Part of a small language model's weights.
Size: width 448, 7 heads of 64, vocabulary 8192.
Architecture: learned positions, no biases in attention or MLP, tied embeddings, capped logits.
Each number is 200 + 20 x the weight over its row's rms, rounded and kept within 0 to 999. Layers, rows and columns count from 0. The size before them is the row's rms in percent of the matrix's.

# down: layer 4 MLP down (transposed), 1792x448, rms 0.0319, rows 1382-1412, columns 224-335
# up: layer 4 MLP up, 1792x448, rms 0.0397, rows 1383-1413, columns 224-335
down1382,104,220,202,222,209,232,210,196,198,221,219,209,210,217,150,206,201,181,240,226,229,214,175,200,203,216,230,183,205,161,215,191,145,187,198,197,207,168,201,204,159,200,182,188,246,200,198,178,187,232,218,206,220,199,214,234,188,205,206,210,198,183,215,172,236,171,226,207,177,177,183,203,222,216,234,222,213,248,214,183,200,199,186,199,193,226,219,182,197,208,255,182,163,206,193,204,190,198,186,223,207,233,229,203,180,203,216,205,233,187,199,208,213
up1383,106,189,189,225,161,203,222,219,235,213,156,164,180,237,206,230,191,182,184,192,211,219,199,160,135,150,185,189,168,201,176,178,193,184,212,217,180,207,189,196,207,203,205,179,185,218,189,191,177,215,191,219,228,203,185,168,176,220,217,171,230,234,219,196,188,198,210,221,159,171,203,217,208,196,185,210,221,234,203,202,200,184,221,223,183,187,185,193,199,224,208,196,197,213,241,226,189,206,174,186,191,208,208,174,217,194,190,226,187,202,228,192,182
down1383,106,170,182,191,202,223,185,223,198,227,210,235,198,245,209,189,213,219,189,199,204,196,203,185,187,202,230,180,208,202,187,233,168,221,198,198,227,165,244,177,187,184,191,196,208,207,217,197,198,232,189,235,220,216,190,199,209,210,208,212,164,191,200,156,208,174,199,232,198,176,211,177,154,183,209,207,207,219,163,180,197,194,178,219,183,197,167,197,230,201,208,196,227,224,187,196,190,201,183,247,190,160,208,191,174,200,189,197,209,211,193,196,214
up1384,093,152,179,205,238,198,190,212,216,182,200,222,204,211,164,215,210,218,195,194,212,178,184,182,195,207,208,216,200,239,171,226,198,214,212,216,169,198,179,197,180,205,222,203,163,175,175,162,184,204,219,216,222,213,196,218,193,224,208,197,176,169,226,204,216,188,223,212,222,174,211,168,214,179,163,207,199,210,185,204,210,205,219,208,213,201,224,181,183,234,185,173,186,191,223,225,195,157,223,192,187,182,178,259,201,201,186,168,209,197,213,214,165
down1384,095,195,181,149,199,211,186,194,203,208,205,190,194,219,176,210,185,220,170,229,222,215,195,187,206,201,197,224,217,217,209,213,198,220,180,157,189,190,185,251,199,168,198,189,166,200,219,193,244,199,208,233,232,225,188,197,186,205,163,189,205,176,198,178,182,229,187,186,227,197,192,189,183,175,160,175,212,167,181,189,203,174,177,180,210,174,191,203,202,180,158,176,202,194,177,251,204,186,199,180,197,150,177,211,208,226,175,188,206,213,195,189,207
up1385,097,179,175,189,204,190,204,192,218,236,222,192,203,210,149,230,141,205,165,208,208,196,223,179,233,200,203,215,195,225,220,221,215,208,211,191,187,204,207,198,186,196,216,209,182,227,187,169,192,217,204,189,221,226,180,206,194,209,206,215,175,190,207,210,174,183,194,200,172,187,214,209,211,167,186,176,207,206,196,203,192,189,231,183,173,208,215,211,202,171,192,190,194,216,213,232,210,186,221,207,166,183,208,228,206,197,164,183,179,219,206,250,205
down1385,083,209,182,193,213,209,219,206,220,231,163,204,193,200,192,190,194,190,166,212,204,226,179,186,205,235,199,206,194,198,199,197,176,186,206,200,221,184,240,183,217,240,220,195,188,162,228,224,223,171,203,207,214,209,178,186,186,199,203,215,229,184,200,188,205,178,163,154,172,182,199,180,178,179,214,181,211,204,205,199,182,235,197,201,183,206,174,203,224,197,206,163,188,209,204,198,218,201,183,224,229,202,232,193,202,189,190,162,193,208,186,191,227
up1386,109,181,163,188,237,195,194,230,221,175,213,226,226,200,186,248,190,214,188,201,214,193,172,217,211,187,198,219,163,201,187,184,210,222,219,195,221,235,224,191,168,195,192,170,198,201,187,196,206,227,196,171,196,213,179,177,226,200,217,183,187,194,220,208,224,205,204,184,192,214,195,179,200,198,216,201,225,220,200,204,218,201,198,183,209,185,202,193,210,213,252,168,201,219,217,204,217,195,153,221,199,206,182,191,185,175,187,228,195,157,198,236,214
down1386,101,205,168,173,188,185,181,182,211,215,190,200,189,215,212,181,209,187,167,225,206,244,184,197,202,195,192,187,206,198,211,168,191,206,195,203,207,222,190,195,203,224,202,213,200,226,205,212,206,156,206,170,212,191,231,240,219,176,195,208,205,207,202,228,228,183,185,177,181,208,190,183,205,176,156,178,199,157,202,206,226,217,203,233,148,205,167,195,213,211,215,200,163,217,221,229,192,200,233,157,165,202,187,192,201,181,188,162,188,155,194,235,199
up1387,120,183,184,178,225,199,209,193,217,199,191,190,165,205,227,195,195,249,177,170,191,199,179,180,176,198,187,228,221,205,218,204,173,194,218,183,183,176,221,239,155,181,213,199,237,199,206,175,222,209,231,182,203,241,175,235,207,241,200,211,169,213,180,238,223,249,171,169,201,193,213,198,204,190,202,222,209,190,198,162,205,180,202,171,190,211,193,205,220,165,214,230,190,196,171,230,167,185,200,216,226,218,211,199,198,198,215,207,198,189,186,212,197
down1387,115,200,209,205,192,223,175,243,198,180,188,216,222,189,217,254,171,235,220,195,222,183,277,197,220,193,220,168,192,200,178,221,161,218,200,189,177,157,200,186,194,195,206,212,225,218,203,178,168,182,211,208,198,214,225,183,187,206,187,241,188,225,183,175,175,198,213,213,208,192,200,215,218,179,193,203,178,204,181,201,171,203,184,200,239,198,181,213,189,218,219,212,184,205,201,192,174,222,203,218,210,205,171,210,187,216,227,191,190,213,191,176,173
up1388,092,187,206,192,205,185,235,194,200,186,196,194,210,202,157,235,194,264,192,193,234,200,207,195,156,209,186,208,223,202,186,206,150,198,210,165,188,215,208,232,174,189,221,145,242,213,171,179,203,201,222,169,191,201,173,205,229,195,192,204,173,197,208,225,205,207,210,220,222,182,255,205,178,209,194,189,169,232,192,191,201,176,222,160,196,192,201,168,210,202,204,172,172,207,191,212,231,183,186,192,214,184,200,207,204,199,221,199,208,218,221,237,180
down1388,081,195,204,191,212,222,199,202,217,237,173,185,181,203,177,196,193,195,188,218,220,190,181,214,230,187,171,189,193,200,203,191,206,188,209,232,210,212,194,222,203,203,206,206,198,178,204,204,195,198,216,228,176,184,200,219,174,197,217,190,227,182,216,202,198,162,194,205,229,185,216,206,190,205,203,225,203,168,203,225,186,198,166,240,180,225,215,205,196,210,193,181,170,200,234,215,187,190,227,185,211,226,210,196,209,216,208,185,214,187,148,202,181
up1389,111,223,172,199,228,199,189,229,222,198,200,201,182,207,197,188,209,170,203,168,190,178,205,192,220,184,181,194,218,205,205,192,199,209,196,202,181,205,209,212,192,193,210,150,202,210,193,197,210,201,194,182,181,205,187,199,175,217,199,177,175,208,176,175,232,181,205,183,221,187,221,207,221,212,214,237,202,206,186,189,188,187,233,200,186,202,193,209,200,212,207,221,194,169,170,187,216,182,185,223,215,191,191,186,208,203,206,187,201,193,192,213,217
down1389,115,184,198,223,213,192,177,195,208,182,173,197,194,207,205,209,192,221,215,174,188,175,229,202,227,224,198,218,200,169,219,226,245,198,204,207,205,209,204,188,216,197,205,200,199,185,207,205,153,192,191,202,231,177,187,195,196,221,214,208,235,199,221,226,158,184,229,221,194,212,201,224,193,218,175,198,194,214,200,189,190,185,173,153,265,179,228,180,200,208,229,227,187,210,233,187,209,180,205,205,178,219,218,227,204,229,211,173,177,183,196,192,223
up1390,086,208,180,209,208,230,183,182,220,217,200,216,196,173,242,231,196,210,199,211,203,161,190,187,192,192,164,197,228,231,193,190,219,224,239,144,173,217,194,206,182,191,221,203,215,167,211,192,195,176,216,228,211,186,213,207,202,199,161,214,161,201,205,230,200,196,182,188,192,213,221,183,178,201,202,172,222,205,194,207,192,187,227,183,198,236,191,188,170,210,215,201,196,193,232,175,185,217,194,217,205,211,188,174,190,210,191,199,148,176,194,234,206
down1390,092,221,211,231,148,200,207,230,179,208,190,174,210,203,210,161,207,192,202,189,196,204,202,191,222,171,192,193,198,187,215,204,235,188,164,228,219,210,180,185,209,203,175,222,210,230,198,190,203,205,204,248,207,188,160,161,220,214,228,211,222,176,205,200,202,179,202,182,178,216,192,191,212,205,222,201,212,184,199,171,217,200,196,205,188,227,201,214,224,196,164,212,213,225,219,216,212,210,179,192,191,193,207,215,205,203,203,197,255,170,197,173,187
up1391,090,193,209,178,201,161,227,173,228,225,181,183,217,210,198,188,192,190,186,181,241,232,200,181,180,216,173,212,187,200,213,186,213,212,189,193,175,189,180,224,181,201,191,177,243,200,171,204,155,217,213,202,210,193,169,201,221,215,215,142,215,219,188,240,174,178,208,202,193,200,212,205,222,175,204,173,199,225,177,181,201,228,219,197,178,188,161,183,200,224,227,168,196,208,205,232,229,191,177,171,182,193,197,198,206,219,197,209,204,183,230,210,185
down1391,073,218,160,195,163,178,193,229,179,206,195,225,216,209,204,201,190,226,211,174,190,202,232,212,189,194,215,185,203,216,196,228,168,210,175,198,227,185,201,243,190,190,205,184,187,200,207,198,206,202,225,224,233,205,199,171,190,162,212,188,162,164,174,170,218,181,189,234,180,199,184,222,178,202,201,225,214,219,206,200,194,180,196,181,186,203,188,192,212,205,202,187,179,179,216,175,183,213,201,239,217,144,189,203,205,232,197,170,188,198,189,205,187
up1392,093,221,189,224,236,241,210,182,216,188,189,185,190,201,195,238,204,192,181,204,238,194,210,165,188,191,196,223,179,212,181,189,174,217,214,227,211,212,190,195,201,185,196,198,198,210,216,207,177,176,231,198,220,196,199,231,175,195,183,207,208,201,204,237,184,215,192,187,222,204,177,175,223,231,212,188,179,173,192,197,204,143,203,206,218,208,223,186,164,197,214,212,196,163,226,242,235,185,209,157,206,192,187,230,226,180,214,181,187,171,189,218,190
down1392,087,230,152,217,230,233,183,185,199,190,210,202,229,211,179,210,172,173,164,206,186,146,224,207,210,198,230,195,178,176,193,193,215,234,229,195,199,231,218,190,197,191,213,193,218,182,221,194,195,200,208,208,250,193,196,195,192,224,231,203,157,194,185,243,199,224,164,168,219,227,194,159,202,186,214,198,198,176,197,171,207,205,208,180,188,217,203,189,202,187,232,227,184,143,199,200,227,256,189,216,220,161,205,204,215,197,164,213,211,181,180,180,238
up1393,110,181,178,211,179,207,177,209,217,172,203,182,212,199,204,215,197,210,173,194,194,192,188,196,156,163,201,201,200,155,220,239,192,205,170,177,156,184,204,196,183,202,181,186,196,140,192,203,216,206,220,187,216,216,187,213,189,225,219,175,191,202,194,181,210,193,238,199,174,196,209,168,162,218,200,137,169,222,208,194,207,170,198,253,204,212,215,214,183,203,202,204,217,202,182,211,214,199,206,184,220,165,168,215,228,212,210,211,215,184,193,210,224
down1393,106,220,232,201,219,185,188,207,207,157,210,184,170,198,208,187,171,210,219,187,199,203,177,178,192,194,225,193,196,188,199,178,228,202,219,190,239,184,202,207,230,180,204,234,204,196,178,222,189,226,179,210,197,199,197,187,174,185,181,207,169,241,184,172,182,217,191,200,194,190,196,219,189,172,204,215,234,173,211,214,203,205,160,172,214,207,189,196,220,223,237,178,227,220,209,199,176,183,179,212,208,206,189,234,204,205,243,205,208,193,189,186,203
up1394,093,188,184,210,266,230,206,175,202,209,209,189,172,201,181,217,184,193,195,200,205,160,209,210,215,161,193,214,186,225,208,248,186,245,197,167,189,167,210,244,217,211,206,200,200,197,182,225,199,197,241,201,156,191,177,227,177,181,204,189,184,184,194,192,214,213,230,218,214,218,207,213,141,197,207,190,207,194,187,178,177,170,202,177,195,182,196,224,193,191,190,212,214,172,198,204,198,182,224,191,228,167,159,172,190,208,199,204,205,219,221,213,183
down1394,094,231,224,192,185,222,208,209,201,225,172,224,205,208,197,200,202,186,193,173,197,169,230,186,175,207,196,194,226,152,219,157,212,169,189,214,202,186,182,151,208,191,196,199,218,205,176,183,200,199,164,178,255,212,206,183,205,198,187,215,213,208,162,215,185,196,190,161,168,207,178,171,232,208,201,224,176,214,198,218,195,237,200,207,172,202,208,190,200,187,218,207,161,196,204,199,208,199,157,199,179,217,194,252,214,209,180,205,163,168,202,211,191
up1395,114,204,191,217,202,185,201,206,204,188,208,211,187,226,184,192,218,238,192,166,252,211,166,175,191,194,200,226,179,193,197,205,203,224,210,194,216,143,192,200,152,176,176,191,193,192,190,204,208,188,204,182,185,215,195,173,187,206,210,170,229,197,238,188,233,187,204,198,205,203,190,177,226,192,211,221,204,223,208,199,203,195,206,210,183,206,229,173,207,227,191,178,238,212,257,201,182,182,181,211,186,213,206,216,209,213,203,162,200,214,212,221,239
down1395,105,199,221,198,184,212,192,203,195,208,208,233,217,208,196,168,190,188,150,210,179,240,206,213,206,183,226,206,204,192,213,158,190,190,240,205,177,191,171,169,189,198,172,198,211,198,242,177,188,224,178,206,228,186,193,215,188,199,212,204,210,192,187,201,192,202,191,210,179,190,207,220,219,238,174,181,227,214,194,197,174,187,181,193,241,224,197,199,208,209,176,194,190,200,218,206,203,210,185,219,213,209,241,238,183,235,195,220,182,211,196,200,240
up1396,108,204,192,200,211,211,171,202,194,195,187,182,195,178,220,187,210,207,187,177,200,208,205,217,198,218,182,207,201,208,208,221,249,199,201,221,195,191,197,213,165,188,211,190,180,188,211,177,211,196,204,189,180,253,171,230,239,198,170,166,189,164,264,256,218,181,228,178,205,188,180,206,172,236,242,234,185,177,176,207,217,194,212,235,238,194,194,194,183,197,204,194,199,213,197,174,235,178,196,202,189,191,168,250,200,206,232,178,204,170,202,193,182
down1396,110,184,217,198,218,187,186,223,171,206,201,233,213,221,208,204,182,196,193,196,175,208,191,184,229,164,192,183,183,231,221,233,222,219,176,189,200,219,186,186,204,175,191,212,193,202,175,198,220,214,192,162,231,193,164,210,216,234,193,185,222,188,214,224,185,200,201,206,185,177,228,206,216,132,226,173,214,204,219,169,205,142,168,170,168,168,212,195,216,220,190,193,181,205,201,218,216,221,157,190,179,159,208,224,227,218,212,197,216,175,184,211,219
up1397,110,206,209,243,254,219,222,179,212,177,165,240,213,221,160,224,194,184,191,204,196,202,235,201,210,208,204,207,182,219,202,199,186,229,226,182,190,213,204,207,171,186,215,196,220,214,208,224,212,193,181,173,181,232,165,212,210,210,189,171,189,178,213,201,220,185,198,165,198,199,214,197,180,248,239,221,189,187,177,193,230,187,221,198,187,201,219,207,192,183,227,203,187,154,179,181,220,140,182,216,225,182,182,185,185,190,199,206,157,194,199,244,213
down1397,114,219,186,207,199,175,202,209,199,188,173,216,183,242,214,208,259,205,246,195,201,195,186,190,182,158,235,182,182,189,204,205,191,179,172,183,190,204,205,204,211,220,225,233,176,241,199,192,188,207,225,157,205,188,228,168,189,224,199,200,206,178,232,179,189,188,211,234,208,213,174,198,267,194,195,222,200,212,206,199,192,216,211,207,182,178,206,185,193,189,159,226,195,204,192,257,221,184,185,193,210,192,187,196,205,225,205,220,207,162,227,213,227
up1398,091,174,199,182,197,203,191,151,192,223,214,240,202,161,219,211,204,236,146,213,213,191,210,188,202,204,199,190,183,219,200,157,195,236,209,189,217,212,203,168,184,209,226,164,220,196,203,205,158,197,196,191,190,173,195,252,198,200,193,203,194,190,209,207,185,185,183,169,195,202,203,173,202,196,199,213,243,195,187,202,235,206,202,177,149,194,212,204,184,168,230,187,186,204,203,222,218,198,186,217,203,217,150,194,174,177,185,187,184,167,205,221,228
down1398,090,181,196,238,185,202,198,231,185,177,206,179,146,160,217,224,191,187,283,179,195,211,241,204,192,179,198,201,212,185,225,224,204,177,185,226,190,200,229,228,187,217,192,181,230,208,191,191,210,203,232,198,212,219,169,208,207,191,192,195,207,226,178,232,234,185,204,212,175,184,197,232,174,217,218,181,161,179,161,198,177,179,216,229,216,198,202,212,222,214,178,201,204,203,219,200,212,203,167,193,198,219,203,209,207,207,200,201,184,200,208,191,162
up1399,109,170,167,187,211,225,155,205,208,219,193,187,162,201,200,221,181,213,195,174,221,197,187,164,217,183,210,198,233,212,208,177,232,228,198,199,211,194,199,206,174,183,194,215,196,199,207,202,207,178,190,181,221,224,182,174,204,182,176,185,180,203,195,236,213,214,196,188,210,164,200,186,225,203,204,175,210,230,181,181,180,184,231,247,200,193,206,195,182,159,211,170,196,192,231,201,214,205,204,208,182,204,191,185,191,180,217,178,206,159,209,185,224
down1399,111,210,218,210,249,223,196,197,203,179,251,179,194,215,170,241,187,190,190,214,225,173,243,194,240,193,187,226,181,218,193,221,169,238,146,170,222,169,196,248,243,181,226,182,222,175,208,196,190,194,219,190,223,188,190,209,204,187,217,203,175,220,191,234,221,231,167,204,198,201,235,208,170,181,198,165,186,178,184,206,224,208,233,183,195,205,195,222,232,194,196,199,190,207,195,182,207,181,181,165,214,180,231,176,195,217,200,190,180,178,176,211,210
up1400,097,171,155,187,197,175,159,202,224,198,194,186,200,221,184,229,190,232,216,204,234,210,170,173,153,201,192,206,211,220,210,195,198,227,199,203,197,201,193,223,201,159,245,217,207,169,177,134,179,194,226,178,241,186,158,183,185,205,221,181,187,227,202,218,200,182,193,190,187,172,202,169,198,186,214,199,197,194,195,167,197,185,221,215,175,180,243,179,170,167,209,150,217,211,222,246,189,197,203,175,171,217,177,213,217,218,214,168,198,225,240,217,206
down1400,100,209,191,194,198,222,148,165,229,220,201,208,204,198,182,238,193,211,171,185,217,209,180,188,199,220,226,195,212,203,229,218,222,226,201,177,198,166,198,206,228,172,236,230,170,219,242,177,165,222,204,204,211,173,195,190,186,190,158,164,201,221,218,210,218,187,194,205,192,186,202,201,201,224,217,221,208,200,209,193,212,173,186,188,205,205,223,197,181,159,195,178,201,202,225,227,165,205,196,170,195,221,213,230,187,217,231,125,205,214,224,169,212
up1401,086,180,199,215,257,196,167,183,230,187,201,215,236,190,184,199,169,185,205,197,221,182,178,191,182,205,188,241,183,216,202,206,185,208,208,189,181,203,160,225,182,214,225,198,158,194,199,143,167,228,223,171,233,201,191,238,190,227,213,197,173,198,200,210,173,215,183,169,198,200,204,150,194,216,204,195,173,200,233,174,195,201,209,210,185,196,251,200,185,201,192,178,160,202,221,199,204,183,243,209,179,195,179,249,196,195,152,171,179,195,218,218,181
down1401,085,193,197,185,228,220,155,171,198,198,193,193,198,191,188,188,193,185,167,213,235,233,183,183,189,194,225,195,204,221,218,219,213,198,210,172,172,223,206,209,197,182,226,201,174,187,233,169,216,179,222,196,208,207,194,222,186,198,192,223,185,204,209,197,204,203,205,178,197,187,179,170,183,216,193,152,205,161,220,210,213,203,166,201,190,180,222,214,199,185,172,182,198,231,228,203,182,174,219,211,171,211,169,246,194,209,184,170,191,210,247,224,171
up1402,104,154,171,207,176,241,207,218,233,223,217,196,172,193,210,192,160,184,188,157,221,200,193,200,150,188,174,211,202,207,199,188,172,207,218,208,183,189,192,228,220,187,189,189,193,195,174,218,230,200,214,172,239,226,214,186,184,220,185,199,200,197,220,237,203,220,213,196,187,225,195,162,182,201,211,168,193,197,199,171,192,207,233,197,166,214,199,205,190,198,179,199,175,188,217,246,178,223,211,173,192,190,176,240,207,189,184,216,197,233,202,230,177
down1402,093,201,219,211,216,168,196,209,178,229,199,193,188,233,207,208,229,202,206,211,202,181,193,166,167,188,204,207,166,206,177,188,166,172,179,226,244,208,197,254,176,249,190,234,189,210,225,190,221,189,199,210,232,213,191,213,218,196,188,151,189,202,179,193,170,197,198,168,172,225,165,163,199,192,217,193,211,172,169,189,186,214,203,192,235,229,191,195,210,234,207,217,212,198,160,201,168,211,191,172,190,169,178,219,190,209,276,212,220,196,176,216,187
up1403,078,191,210,185,212,210,188,221,228,188,159,205,217,191,183,187,203,224,204,209,189,209,232,183,155,213,195,216,192,227,202,179,181,209,193,175,163,188,210,162,194,223,200,178,173,201,210,169,220,179,213,215,207,237,199,222,195,194,167,216,177,181,228,205,170,216,192,197,179,202,191,207,192,207,224,215,200,188,177,215,191,229,188,206,188,172,211,156,200,178,196,174,182,236,175,234,227,201,217,183,175,219,186,221,179,192,199,212,186,182,216,199,133
down1403,088,213,187,242,196,222,202,194,206,209,207,208,195,179,213,208,196,205,187,194,181,177,176,204,216,176,216,201,207,185,194,170,224,230,216,193,247,174,202,213,202,197,203,202,226,202,198,219,201,209,199,199,218,212,209,235,217,221,216,168,211,189,184,239,209,219,193,174,208,220,193,212,242,206,233,213,197,214,166,210,180,215,184,197,213,210,205,238,176,185,204,208,200,139,241,134,175,192,193,201,249,210,177,188,220,182,192,194,198,180,167,223,221
up1404,097,203,176,185,194,172,184,200,222,188,217,215,202,213,169,215,204,184,162,194,209,194,192,206,168,220,208,213,152,206,211,171,211,193,198,198,218,195,175,180,222,219,245,192,167,177,186,178,202,179,193,195,204,192,192,167,203,199,236,164,209,214,225,190,201,154,213,182,197,199,195,168,204,211,209,215,208,175,201,203,181,179,201,228,227,209,198,200,189,167,227,190,228,201,198,216,203,211,222,191,197,214,188,214,196,202,226,163,173,221,184,202,243
down1404,092,230,209,216,179,211,234,134,181,203,213,205,212,190,182,221,201,208,170,237,194,168,149,211,204,199,180,165,211,196,214,212,194,206,232,210,209,140,186,178,207,212,222,231,202,190,219,230,215,193,212,219,160,193,173,247,154,189,182,212,187,196,199,181,223,196,213,202,222,190,202,195,188,179,226,210,209,162,224,179,215,198,193,214,196,227,204,162,230,206,184,228,201,183,161,222,193,195,195,208,238,201,210,202,228,197,191,202,180,208,203,184,200
up1405,114,198,168,173,174,188,181,249,202,205,212,179,210,166,214,183,226,195,202,231,193,198,190,197,180,198,205,190,248,219,183,227,232,190,192,214,209,225,212,178,184,172,244,213,185,188,164,161,188,235,201,188,195,218,176,224,192,189,214,198,182,219,214,208,228,168,216,195,198,214,206,189,181,195,168,235,171,180,220,206,214,186,226,198,214,178,194,158,173,177,246,208,165,189,248,211,147,174,244,140,166,175,179,215,230,230,222,204,158,172,212,203,190
down1405,111,234,236,206,195,219,162,172,219,191,191,213,221,197,168,221,223,172,160,196,213,190,199,184,222,216,205,182,205,226,196,194,222,165,198,204,184,217,203,188,191,230,206,210,182,202,217,215,226,166,231,207,192,208,172,166,181,220,165,169,209,188,196,209,219,174,198,195,210,157,191,164,197,206,213,191,201,196,189,224,221,170,180,224,206,214,215,202,180,206,182,201,183,194,189,181,223,168,204,220,189,204,177,197,204,213,184,192,157,162,200,198,201
up1406,099,152,186,192,217,195,189,215,238,206,224,164,191,215,224,207,174,222,173,212,196,193,211,160,196,191,171,232,199,212,194,198,179,224,218,193,193,180,163,206,222,184,229,196,202,140,173,165,170,215,239,200,228,189,155,198,200,226,212,210,177,236,189,218,192,205,213,198,194,171,209,165,230,168,181,187,214,213,195,191,204,175,229,184,197,225,219,201,193,248,180,162,175,192,190,236,178,185,200,200,192,193,195,228,201,234,189,213,198,187,185,207,206
down1406,089,173,203,197,200,198,155,195,201,216,210,182,180,209,218,238,201,208,209,201,213,183,231,192,211,194,220,189,221,195,202,205,207,229,191,180,204,184,172,216,215,212,217,238,166,188,233,175,155,219,188,195,190,205,192,184,208,218,186,211,184,215,171,203,186,219,179,184,225,190,197,192,157,171,181,187,211,189,173,232,172,176,198,205,206,179,185,211,195,209,158,203,200,223,193,204,168,195,233,210,216,181,177,236,187,241,213,193,211,183,216,201,193
up1407,103,169,158,186,208,202,191,212,234,216,191,182,215,194,209,186,232,189,163,196,187,203,184,199,205,191,181,206,209,210,220,231,205,221,205,183,194,200,213,208,218,198,252,195,218,206,177,166,216,197,223,182,202,192,190,205,206,209,228,155,204,188,171,248,179,200,211,195,215,193,215,204,169,238,216,176,212,186,193,193,191,177,211,205,180,196,187,199,195,187,245,220,201,183,212,210,190,194,208,189,206,195,203,213,245,232,211,171,196,199,213,239,169
down1407,095,184,212,242,193,176,199,170,219,189,214,233,210,238,160,147,192,197,207,229,223,213,194,215,179,226,189,178,177,193,227,240,210,225,189,204,200,146,193,209,176,207,187,217,204,198,233,182,179,175,207,219,211,217,173,192,185,200,184,224,210,162,204,164,201,199,197,170,224,202,197,197,176,190,223,215,191,260,200,177,221,211,219,238,227,232,188,180,185,228,181,188,232,207,183,224,223,220,216,215,187,181,205,181,194,173,210,191,223,161,201,180,201
up1408,101,208,218,175,194,190,200,216,191,196,215,159,181,233,209,220,228,225,184,216,222,218,226,223,194,197,187,208,207,212,214,193,206,221,193,209,181,199,205,176,204,188,216,187,196,196,178,173,205,196,188,186,197,208,219,199,199,181,209,183,176,225,185,203,172,173,172,226,215,183,210,203,132,221,200,186,181,201,200,223,193,197,216,215,226,196,172,205,212,193,232,202,177,213,232,230,197,211,205,188,198,201,194,214,196,187,201,197,206,195,228,189,189
down1408,104,198,206,226,178,205,213,179,189,200,177,249,205,205,212,185,228,222,239,193,181,188,166,203,193,195,202,181,197,155,199,197,206,210,252,159,201,212,179,189,189,212,198,193,178,217,211,228,199,220,184,205,222,186,225,199,184,210,164,214,216,187,190,186,197,216,159,233,213,218,206,220,245,213,212,172,212,241,208,163,200,214,190,215,207,202,228,157,209,172,191,185,227,220,179,252,212,183,224,214,200,236,216,179,196,214,159,187,190,219,211,201,233
up1409,081,165,171,216,188,203,180,230,216,185,176,182,187,206,225,225,196,208,170,157,199,192,168,196,222,199,198,208,204,200,200,201,192,212,211,231,206,188,169,174,201,209,220,194,197,156,216,220,182,191,191,223,233,223,197,184,221,232,227,175,217,193,192,184,219,188,194,203,208,190,197,174,196,225,204,236,214,247,204,242,179,205,217,201,200,199,198,199,163,202,178,163,196,185,226,204,241,208,145,191,195,194,167,205,207,176,179,213,204,196,196,201,215
down1409,075,164,208,180,211,170,197,201,201,191,194,203,236,214,201,161,208,175,231,205,231,191,220,190,174,234,201,182,198,195,204,226,207,202,192,181,196,191,178,196,218,207,218,175,229,181,184,213,231,189,205,194,197,176,176,210,189,217,207,231,207,188,196,194,211,212,225,197,202,207,178,179,210,223,197,168,187,200,177,209,198,209,181,185,209,185,194,191,176,195,206,214,210,210,221,235,205,173,223,220,164,206,166,205,242,193,233,210,223,210,218,170,210
up1410,099,154,184,206,196,197,173,205,228,203,184,219,207,197,216,232,188,206,168,186,211,200,221,153,217,191,201,206,194,232,191,191,211,237,204,171,191,214,187,197,204,176,216,189,191,173,176,181,174,172,229,189,236,239,181,227,211,218,196,206,210,214,230,191,199,196,195,202,177,178,208,152,213,192,180,196,207,191,203,145,220,173,228,190,207,201,227,198,170,164,199,152,197,203,213,223,197,188,221,194,142,205,187,215,188,221,196,173,187,232,226,215,186
down1410,092,193,177,168,178,198,167,186,223,215,196,187,202,202,209,187,204,239,173,170,213,190,234,176,231,190,237,186,193,230,226,186,216,229,191,180,182,187,201,204,220,200,193,198,186,208,252,172,189,186,198,230,216,198,193,191,186,187,193,206,216,223,223,188,189,185,208,196,192,194,193,192,205,209,178,197,181,191,190,184,202,193,191,185,197,211,203,211,186,151,205,194,206,214,203,218,213,158,209,210,157,190,201,240,170,219,225,166,202,215,210,203,218
up1411,123,185,186,191,179,224,147,211,194,209,194,200,193,195,212,189,252,218,194,196,205,212,176,157,185,211,203,191,206,210,213,205,204,205,196,194,188,240,182,202,182,172,209,204,267,204,191,227,224,209,207,213,205,200,187,189,176,189,197,199,172,175,179,224,217,197,224,213,235,186,213,192,218,211,174,189,193,211,187,219,184,184,197,218,217,211,212,184,192,179,200,188,235,194,185,209,203,190,187,214,187,210,210,215,224,222,232,186,216,205,214,222,208
down1411,134,198,170,192,213,234,153,188,223,172,206,193,213,230,213,184,174,197,198,163,197,211,190,169,219,180,214,203,207,210,190,217,195,200,184,169,191,226,185,221,206,186,198,167,221,192,199,181,204,244,204,213,169,219,183,178,222,220,199,202,204,195,214,218,203,237,196,195,204,214,202,231,186,151,166,212,217,215,179,234,188,205,186,239,191,186,197,211,196,204,219,166,196,170,229,192,199,204,190,183,194,189,193,209,204,204,189,190,199,234,229,220,222
up1412,100,187,190,210,172,221,204,192,206,213,192,232,171,178,199,229,242,188,186,220,192,212,182,216,190,222,207,197,180,225,193,165,184,218,202,177,162,193,194,199,224,182,181,215,232,175,199,234,201,182,179,189,195,220,177,180,214,217,208,190,207,201,208,183,184,204,211,168,217,199,216,181,217,225,212,200,210,210,195,206,241,209,222,233,183,195,224,201,183,198,212,185,194,215,208,183,186,192,179,204,191,181,188,176,195,206,182,201,218,207,208,191,238
down1412,105,210,194,173,197,200,165,228,196,185,226,164,199,235,217,199,203,209,178,228,221,181,198,172,190,218,201,210,250,207,201,187,152,213,190,200,213,217,214,211,189,205,230,207,204,162,195,189,221,214,205,211,212,207,193,207,216,199,200,211,205,218,202,205,189,199,213,199,246,199,219,217,215,207,206,242,188,210,201,219,190,189,177,196,211,190,212,176,213,192,214,183,206,178,215,188,208,205,202,211,176,201,189,165,174,211,213,216,182,190,167,234,189
up1413,079,193,202,229,260,235,203,198,248,187,206,177,206,219,210,204,204,215,203,213,220,189,236,203,207,171,176,204,190,202,195,201,187,224,191,236,196,212,223,201,211,190,207,188,187,205,167,220,201,177,218,196,187,192,213,216,179,205,188,209,182,213,202,203,197,221,181,188,168,230,214,178,157,216,213,190,199,179,209,199,184,220,217,177,195,183,210,178,192,181,165,194,173,155,200,226,184,204,227,167,193,197,193,181,204,213,178,244,192,218,186,235,159